Each number is 128 + 24 x the weight over its row's rms, rounded and kept within 0 to 255. Layers, rows and columns count from 0. The size above them is the row's rms in percent of the matrix's.

# layer 9 MLP up, 512x192, rms 0.0998, rows 483-488, columns 0-191
size [ 92  97 104  99 101  98]
[[118 139 128 139 110 139  97  70  98 101 131 133 149 154 139 128  81 123  89  97 157 164 150 166 172  84 131 135 142 120 165  71 137 134 110 121 135 169 119 112 129 155 132 139 112 140 156 117 133 116 123 112 152 153 172 173 111 108 126 125 119  97 131 136 195  97 163 142 136 104 159 135 138 106 159 147 139 120 124 153 100  85 102 106 112  89 108 149 127  89 114 140 140 115 127 126 137 164 134 111 151 153 125 152 103 169 107 123 121 141 159 123 110 143 137 133 168  90 123 184 132 116 144 142 117 153 126 107 123 130 123 139 163 134 166 149 148 134  81 144 106 147 137 110 103  59 135 117 148 145 134 108 122 110 161 133 125  53 110 106 151 132 114 100 141 146 128 142  99 135 143 123 149  88  97 111 127 116 122 156 146 145 188 146 141 140 139 158 148 153 122 114]
 [104 145 149 156 126 130 108 150 120 120 151 117  95 152 121  93 165 114 144 136 132 125 150 104  91 112  96  88 139 126 152 128 129 142 128 161 149 156  87 132 177 104  97 142 140  94 139 121 151 122 118  93 123 104 158 157 159 137  84  96  67 152  94 138 121 106 160  90 151 120 133 156 118 151 102 126 140  98 182 116 136 139 132 137  95 127 135 107 143 175 137 139 122 122  84 124 104 141 119 129  91 141 105 139  98 149 133 167 158  72 146 136 137 146 134 132 140 157 126 152 146 139 149 100 148 138 166 117  70 122 148 123 177 113 120 101  74 104 122 135 107  91 108 103 106 104 106 152 109 126 127 108 121 148 110  86 119 174 100 100 141 109 110 122 123  91 152 128 132 146 148 123 124  99 127  92 160 136  87 125 135  84 116 107 104  84 150  87 116 142 100 133]
 [116 124 138 123 110 117  99 115 118 115 111 102 116 174 152 105 184  95  81 138 105 120 118 121 157 162 155 114 138 114 148 117 123 104 134  89 115 190 137 145 174 166 116 169 162 106  71 139 105 158 139 136 130  92 130 165 142 100  91 145 118 108 144 158 102  81 129 126 115 116 135 100 139 168 101 113 166 138 117 161 135 158 136 139 134 155 163  79 125 155 149 145 101 127 123  94 153  93 157 111 177 146  89 149 162 132 119 134 159 122 123 141 127 147 129 127 130 119 118  73 142 108 136 144 126 132 119 163 125 120 129 169 104 143  84 108 137 151 117 121 124 113 147 124 145 126  92 120 143 124  89  93 115 164 145 134  88 116 115 113 109 121  87 165 105 148 133 124 155 132 174 139 113 123 170 141 121 151 139 121 118  88 120 130  87 127  94  82 161 120 147 133]
 [127 124 123  83  86 127  91 169 132 158 108 139 103 121 171 123 137 128 153  96 107 176 149 152 148 102 148 124 152 135 138 129 123 191 158  94 117 144 117 161 116 120 127 156 118 154 164 136 119 148 128 111 147 149 121 150 137 194 123 107 143 135 139  74 150 163 141 139 104 138 109 141 136 126 127  89 118 142 169 106 156 105  95 146 126 129 115 164 130 124 129 103 112 118  95 188 139 111 156 127 111 100 143 151 115 118 121 126 145 130 133 132 145 118 122 157 138 120 123 154 125 126 131 161 119  95 108  88 125  72 126 160 134 131 156 113 132 119 148 131  91 102  97 180 112 159 119 123 158 103  82 101 145 142 137  88 108 154 107 146 120 107 156 122 128 105 188 150 116 116  96 127 150 141 108 125 142 106 122 170  98 118 139 118 191 197 139 138 143 153 148 147]
 [134 135 142  86 139 122 100 143 121 135 154 113 120 118 134 140 180 188 123 116 160 139 140 160 139 136 111 182 126 166 148  95 141 126 150 118 191 118 128 156 120 141 139 156 110 154 122 112 146 102 110 111 161 125 137 130 120 121 167  98 115  76 153 123 107 125 122 123  89 142 130 110 135 143 119 153 106 129 131 117 131 100  92 133 130  86 161 154 123 104  87 177 127 109 139 158 128 190 128 100 137 186 114 149 119  72 122 160 152 133 104 140  94 124 141 141 188 118 141 118 140 142 149 173  85 102 111 133 137  80  91 131  99 145 132 140 112 112  75  90 119  93 103  77 143 152 128 141 122 163 144 149 143 108 125 134 126 129 103 123 112 103 148 158 106 141  77 158 140 107 145 117 112 151  93 115 150 101 144 110 152 132 135 109  97 143 134 131 140 127 123 106]
 [130 156 141 129 106 141  98 120 138  94  94 114 143  89 121 158 120 170 102 144 148 111 137 104 105 133 100 128 145 142 160 136 147 132 141 168 164 133 130 154 132 101 161 133  75  87 147 165 113 131 111 119 140  76  85 179 136 147  75 132 135 121 140 110 146  91 183 124 147 159 121 124 156 124 142 100 167 114 136 141 163 120 131 105 137 174 106 129 108 101 158 120 142  81 154 166 142 152 146 116 158  87 133 109  98 151 141 159 122 113  79 134 142 138 106 165 124 153 136 148 107 148 123  94 122 112 134  95 124 117 124 160 103  98 168 127 146 143 107 155 161 163 165 107 122 139 119 122  93 132 147 107 120 109 152 182 155 182 146  86 129 131 119 137 118 128 107 134 127  96 179 174 142 125 112 138 140  92 113 126 115 148 159 146 150 115 151 117 140 147 107 130]]
# layer 9 MLP down (transposed), 512x192, rms 0.0974, rows 483-488, columns 0-191
size [ 95 100 104 100 100 104]
[[148 121 171 105 146 173 122 165 144 147 137 122 124 103 143 157 137 116 165 135 165 134 159 157 139 151 114 138 118 143 133 128 135 114 128 166  94 150 115 103 141 104  83 116 115 104 109 142 200 125 152 103 160 111 125  87 122 159 113 102 114 108  80 169 160 121 110 151 128 106 128 184 129 151 113 186 100 110 116 113 134 174 122 169 146 151 103 120 109 123 128 139 118 114 123  70  72 140 139 125 144 152 123 105 143 123 137 125 148  98 121 154 157 138 140 139  79 116 144 106 118 113 168 104 141 133 104 128  90 107  94 137 131 124 159 121 172 119 144 117 141 128 115 129 118 101 112 133 124 122 141 152 119 155  86 152 131 120 162  39 143 146 165 117 134 161 135  96 107 105 116 143 152 173 136 103 129 122 129 123 129 146 113 137  76 115 152 132 124 115 133  94]
 [149  95  90 159 136 115 106 128 154 128 140 133 140 147 101 172 129 143 122 131 128 115 104 136 132 126 200 150  98 118 138 165  99 117 134 154 114  97 128 104 171 162 136 127 117  92 149  74 131 108  77 162 141 145 118 103 137 109 150 144 170 166 150 120 105  87 124 129 151 176 104 178 132 108 164 145 147 135 109 110 151 120 132 138 122 151 139 122 149 139 124 110 182  91 133 155 148  98 136 168 143  89  91 111 150 114 152  90 141  97  93 132 144  97 131 121 101 163 165 121 108 114 133 153 149 144  95 156 133 153 114 134 135 100 132  90 105 105 110  96 167 120 147 127 177 128 145 139 145 103 128 124 101 119 128 107 101 124 139 147  93 118 156 128 124 128 100 107  99 100 143 178 162 145 138 122 162 142  99 108  98 121 124 159 145 181 127 120 155 157 107 131]
 [132 109 114 132 131 106 156 149 159 102 137 104 105 142 134 120 122 154 158 113 136 168 137 107 112 135 124 111  96 129 136  89  86 132 130 102 179 136 115  90 155  97 123 152 137  76 145 121 124 133 136 111 108 111 107 200 127 155 147 144 116 111 146 100 136 106  83 135 128 123 151 126 112 117 151 149 122 115 133 156  86 133 149 151  81  94 114 123  95 128 118 126 135 111 158  85 126 141 157 135  94  98 113 147 171  94 144  95 124 165 132 111 147 131 171 124  97 116 110 109 165 132 155  99 130  35 132 110 123 183 114 125  93 181 114 150 141  93  91 129 119 143 112 153 112 136 119 135 137 144 104 142 141 137 123 165 168 125 171 156 151 116  96 105 144 127 122 110 100 126 126  92 131 117 131  90 118  99 134 131 153  71 121 128 165 128 145 166 144 123 134 145]
 [111 114 136 128 120  86 109  99 110 168 126 158 109 109 128  92 106 121 121 139 127 128 121 173 105 149 147 127 144 158 176 130 150 110 135 121 141 100 142 136 132 149 158 124  91  85  94  62  85 131 148  73  91  90 139 144 158 110  93 136 121 120 118 144 134 157  88 131 124 110 143 126 114 128 145 102 118 147 120 154 152 132 140  86  83 134 142 130 113 143 100 119 125 173  92  93 152 121 122 128 128 205 115 114 118 105 143 118 133 137 123 147 108 158 105 194 197 149 127 129 160 141 147  98 158 113 136 115 131 131 138 140  68 120 148 129 101 170 147 154  85 119  96 164 133 113 136 141 124 152 122 122 121 135 113 105 132 143 139  78 153 118 130  95 151 177 147 110 131 165 123 115 132 108 120 136 119 154  98 153 144 146 148 116 151  99  89 120 135 128 123 130]
 [129 141 120 128  99 103 100  93 123  89 131 168 115 150 120 106 132 153 136 133 123 101 108 140 103 133 103 159 118 125  96  90 130 145 129  97 123 156 168 137 139 135 128 194 111 145 177 162 122  94 108 103 108 165 135 111 154 144 154  71 143 132 162 134 130 147 174 146  99 152 113 128 151 148 139 106 106 107 132 147 148 138 137 141 123  76 152 116  64 123 108 138 130 146 133 145 105 164 115 155 131  85 125 152 121  94 149 109 136 113 174 102 137 119 141 152 146 140 149 135 131 157 148  79 153 134 134 146 182  86 114 104 118 176 150 118 141 116 107  92 181 154 105  65 146 166 126 114 151 104 141 163 109 135 146 165 123 127 150 136 137 166 151 105 141 121 109  91 151 113 152 100 110 124 132 152 161 115 139 101 112 121 119 108 124 157 143 148 140 100 147 116]
 [142 113 131 109 114 113 155 186 117 159 128 149 129 103 137  97 151 126 134 153 164 102 129 129  88 119 143 153 102 105 129 131 120 135 146 107 122 104  95 126 137 155 151 109 112 165  58 161 122 140 124 137 121 162 151 142 124 167 112 139 113 134 148 143 155 133 133 138 150 129 107 113 125 155 140 126 133 103 135 109 147 172 111 113 156 153 152 102 149 144 159 141  99 125 106 135   5 146 124 121 124 178 144 108 109  92 120 117 120 129 136 134 101 112 135  77 106 115 105 124 133 135 154 135 155 135  93 141 139 126 102 103 120 141 144 142 121 135 148 137 139 144 131 120 175  84  90 129 139 116 161 102 135 117 141 115 100 163 131 122 149 150 158 136 150 108 162 130 164 127  88  96 123 150 104 146 112 131 107 158 164 120 142 132 103 124  98 176  59  83 149 116]]
# layer 9 MLP gate, 512x192, rms 0.097, rows 484-488, columns 0-191
size [ 99 102  98 103  97]
[[108 105  98  83 128 128 148 130 143 164 120 171 113 139 149 100 113 135 116 110 117 110 102 167  82 175 123  87  86 158 150 128 116 143  86 139 121 135 109 100 126 131 137 186 162 126 116 130 146 119 159 133 149 101 130 129 123 119 135 137 136 133 138 149 132 107  68 133 101 145 136 130  86 151 116 126  93 128  92 172  89 110 124 138 118 179 169 121 135 147 121 127 119 120 143  81 113  86 144 130  87 109 172 151 124  98 142 123 126 113 113 157 136 118 129 102 119 155 131 120 158 134 115 172 155 120 118 122 141 162 149 130  99 111 118 162 187 103 118 126  98 100  84 111 114 100 129 158 150  84 129 150 154  96 129 129 127 100 148 167 107 137 128 134 149 148 154 138 117 128 186  87 141 138 141 127 144 169 155  85 137 178 118 128 159 128 112 133 110 120 174 106]
 [126 155 110 200 159 129 101 112 111 143  68 171 115 107 133 152 150 115 180 102 170 113 173  94 114 116 124 140 139 126 114 109 148 117 123 112 101 148 125 123 125 121 129 130 146 126 191  91 103  95 136 147 135 147 129 129 102  96 152 187 144 132 146 160 151 123 109  95 105  66 154 114 155  89 117 140 153 136 160 129 141 105 121 119 127 112 151 134 132 144 102 111 111 125 134 197 152 143 112 126 156 160 121 142 116 131 107 161  86 168 162 145 157 110  91 129 125 126 121 158 126 159 128 125 128 161 110 107 165 140 116 133 142 120 161 150 144 102 144 150 120 139 147 153 166  95 157 132 162 170 102 106 134 139 160 131 123 131 127 120  83 145 165 142 159 117 121 110 133 145 138 136 102 122 135 115 150 109 131 168 147 181 160 148 155 129 135 106 115 117  91 118]
 [103 113 108 188 107 149 137  80 138 130 120 125 105 119 136  88 118 108 136 118 177 116 156 117  97 109 146 181 109 150 125  71 168 118 138 140 132 118 149 104  79 119 117 150 136 179 128 121 131 132 146 135 134 132 102 134 118  99 145 143 155 106 138 125 119 144 128 108 120 124 106 110 126 156 122 137 131 111  99 132 134 106 135  73 147 106 150 127  86 117 160 123 101 105 129 145 139 113 155 112 129 100 124 127 137  95 181 163 108 114 141 136 121 131  94 145 160 108 116 116 128 150 194 157 166 140 109 135  93  89 145  98 108  99 103 104  89 142 164 154  80 121  82 114 141 176 162 150 176 122 115 146 101 183 126 143  97 149 106  98 120 157 120  83 152 136 116 122 165 103 144 144 122 104 134 146 119 105 101 119 169 127 137 146 166 119 104 109 132 145 145 133]
 [105 114 126 148 141 146 164 130  95 157 134 141 125  79 186  90 121 146 148 124 129 141 137 150 141 144 116 143 138 139 160 112 110 110 113 147 192 125 163 180 132 124 145 119 171 101 127 109 126 126 157 112  87 132 101 129 138 142 149 144 124 131 171 115 110 135 151 147  96 106  95 111 102 160 118 129 147 105 148 148 128 120 146 143 132  77 147 107 148 146  81 106 130 152 114  71 125 145  77 127 111 136 118 130 127 126 105 100  76 137  76 120 102 118 124 102 144  73 145 125 119 143 133 129 113 158  75 113 142 105 105 158 138 138 125 112 132  83 139 108 107 155 148 134 155 116 144 167 151  87 114 134 156 133  96  89 139  83 147 156 124 162 156 106 145  98 125  85 106 126 110 163 105 137 123 126 160 157 113 119 136 126 139 165 123 167 145 119 142  83 152 162]
 [119  98  85 156 146 115 156 171 120 174 100 120 124 117 146 103 154 132 131 147 103 101 148 131 114 138  80 143 109 128 143 153 125 107  83 129 164 122  77 128 124 153 170 101 131 125 119 159 113 144 139 150 130 149  93 133 148 121 145 138 130 133 160 123 158 122 146 136 152 103 142  98 124 139 152 110 107 143 125 152  98 153 137 116 121 151 125 152 120 127 137 111 116 109  89 102  92  96  77 137 137 121 126 146 133 114 120 113  93 145  98 184 116  72 117 186  86 158 107 127 135 125 166 101 166 121  87 133 110 113 169 159 127 129 160 118 106 124 129 121 121 128  88 103 142 125  77 109  86 149  96 127 100 159 113 166 141 179 124 140 144 185 113 100 184 138 106  93 114 155 114 137 115 151 124 135 123  86 137 118 101 156 167 106  97 110 135 136 115 133 106 136]]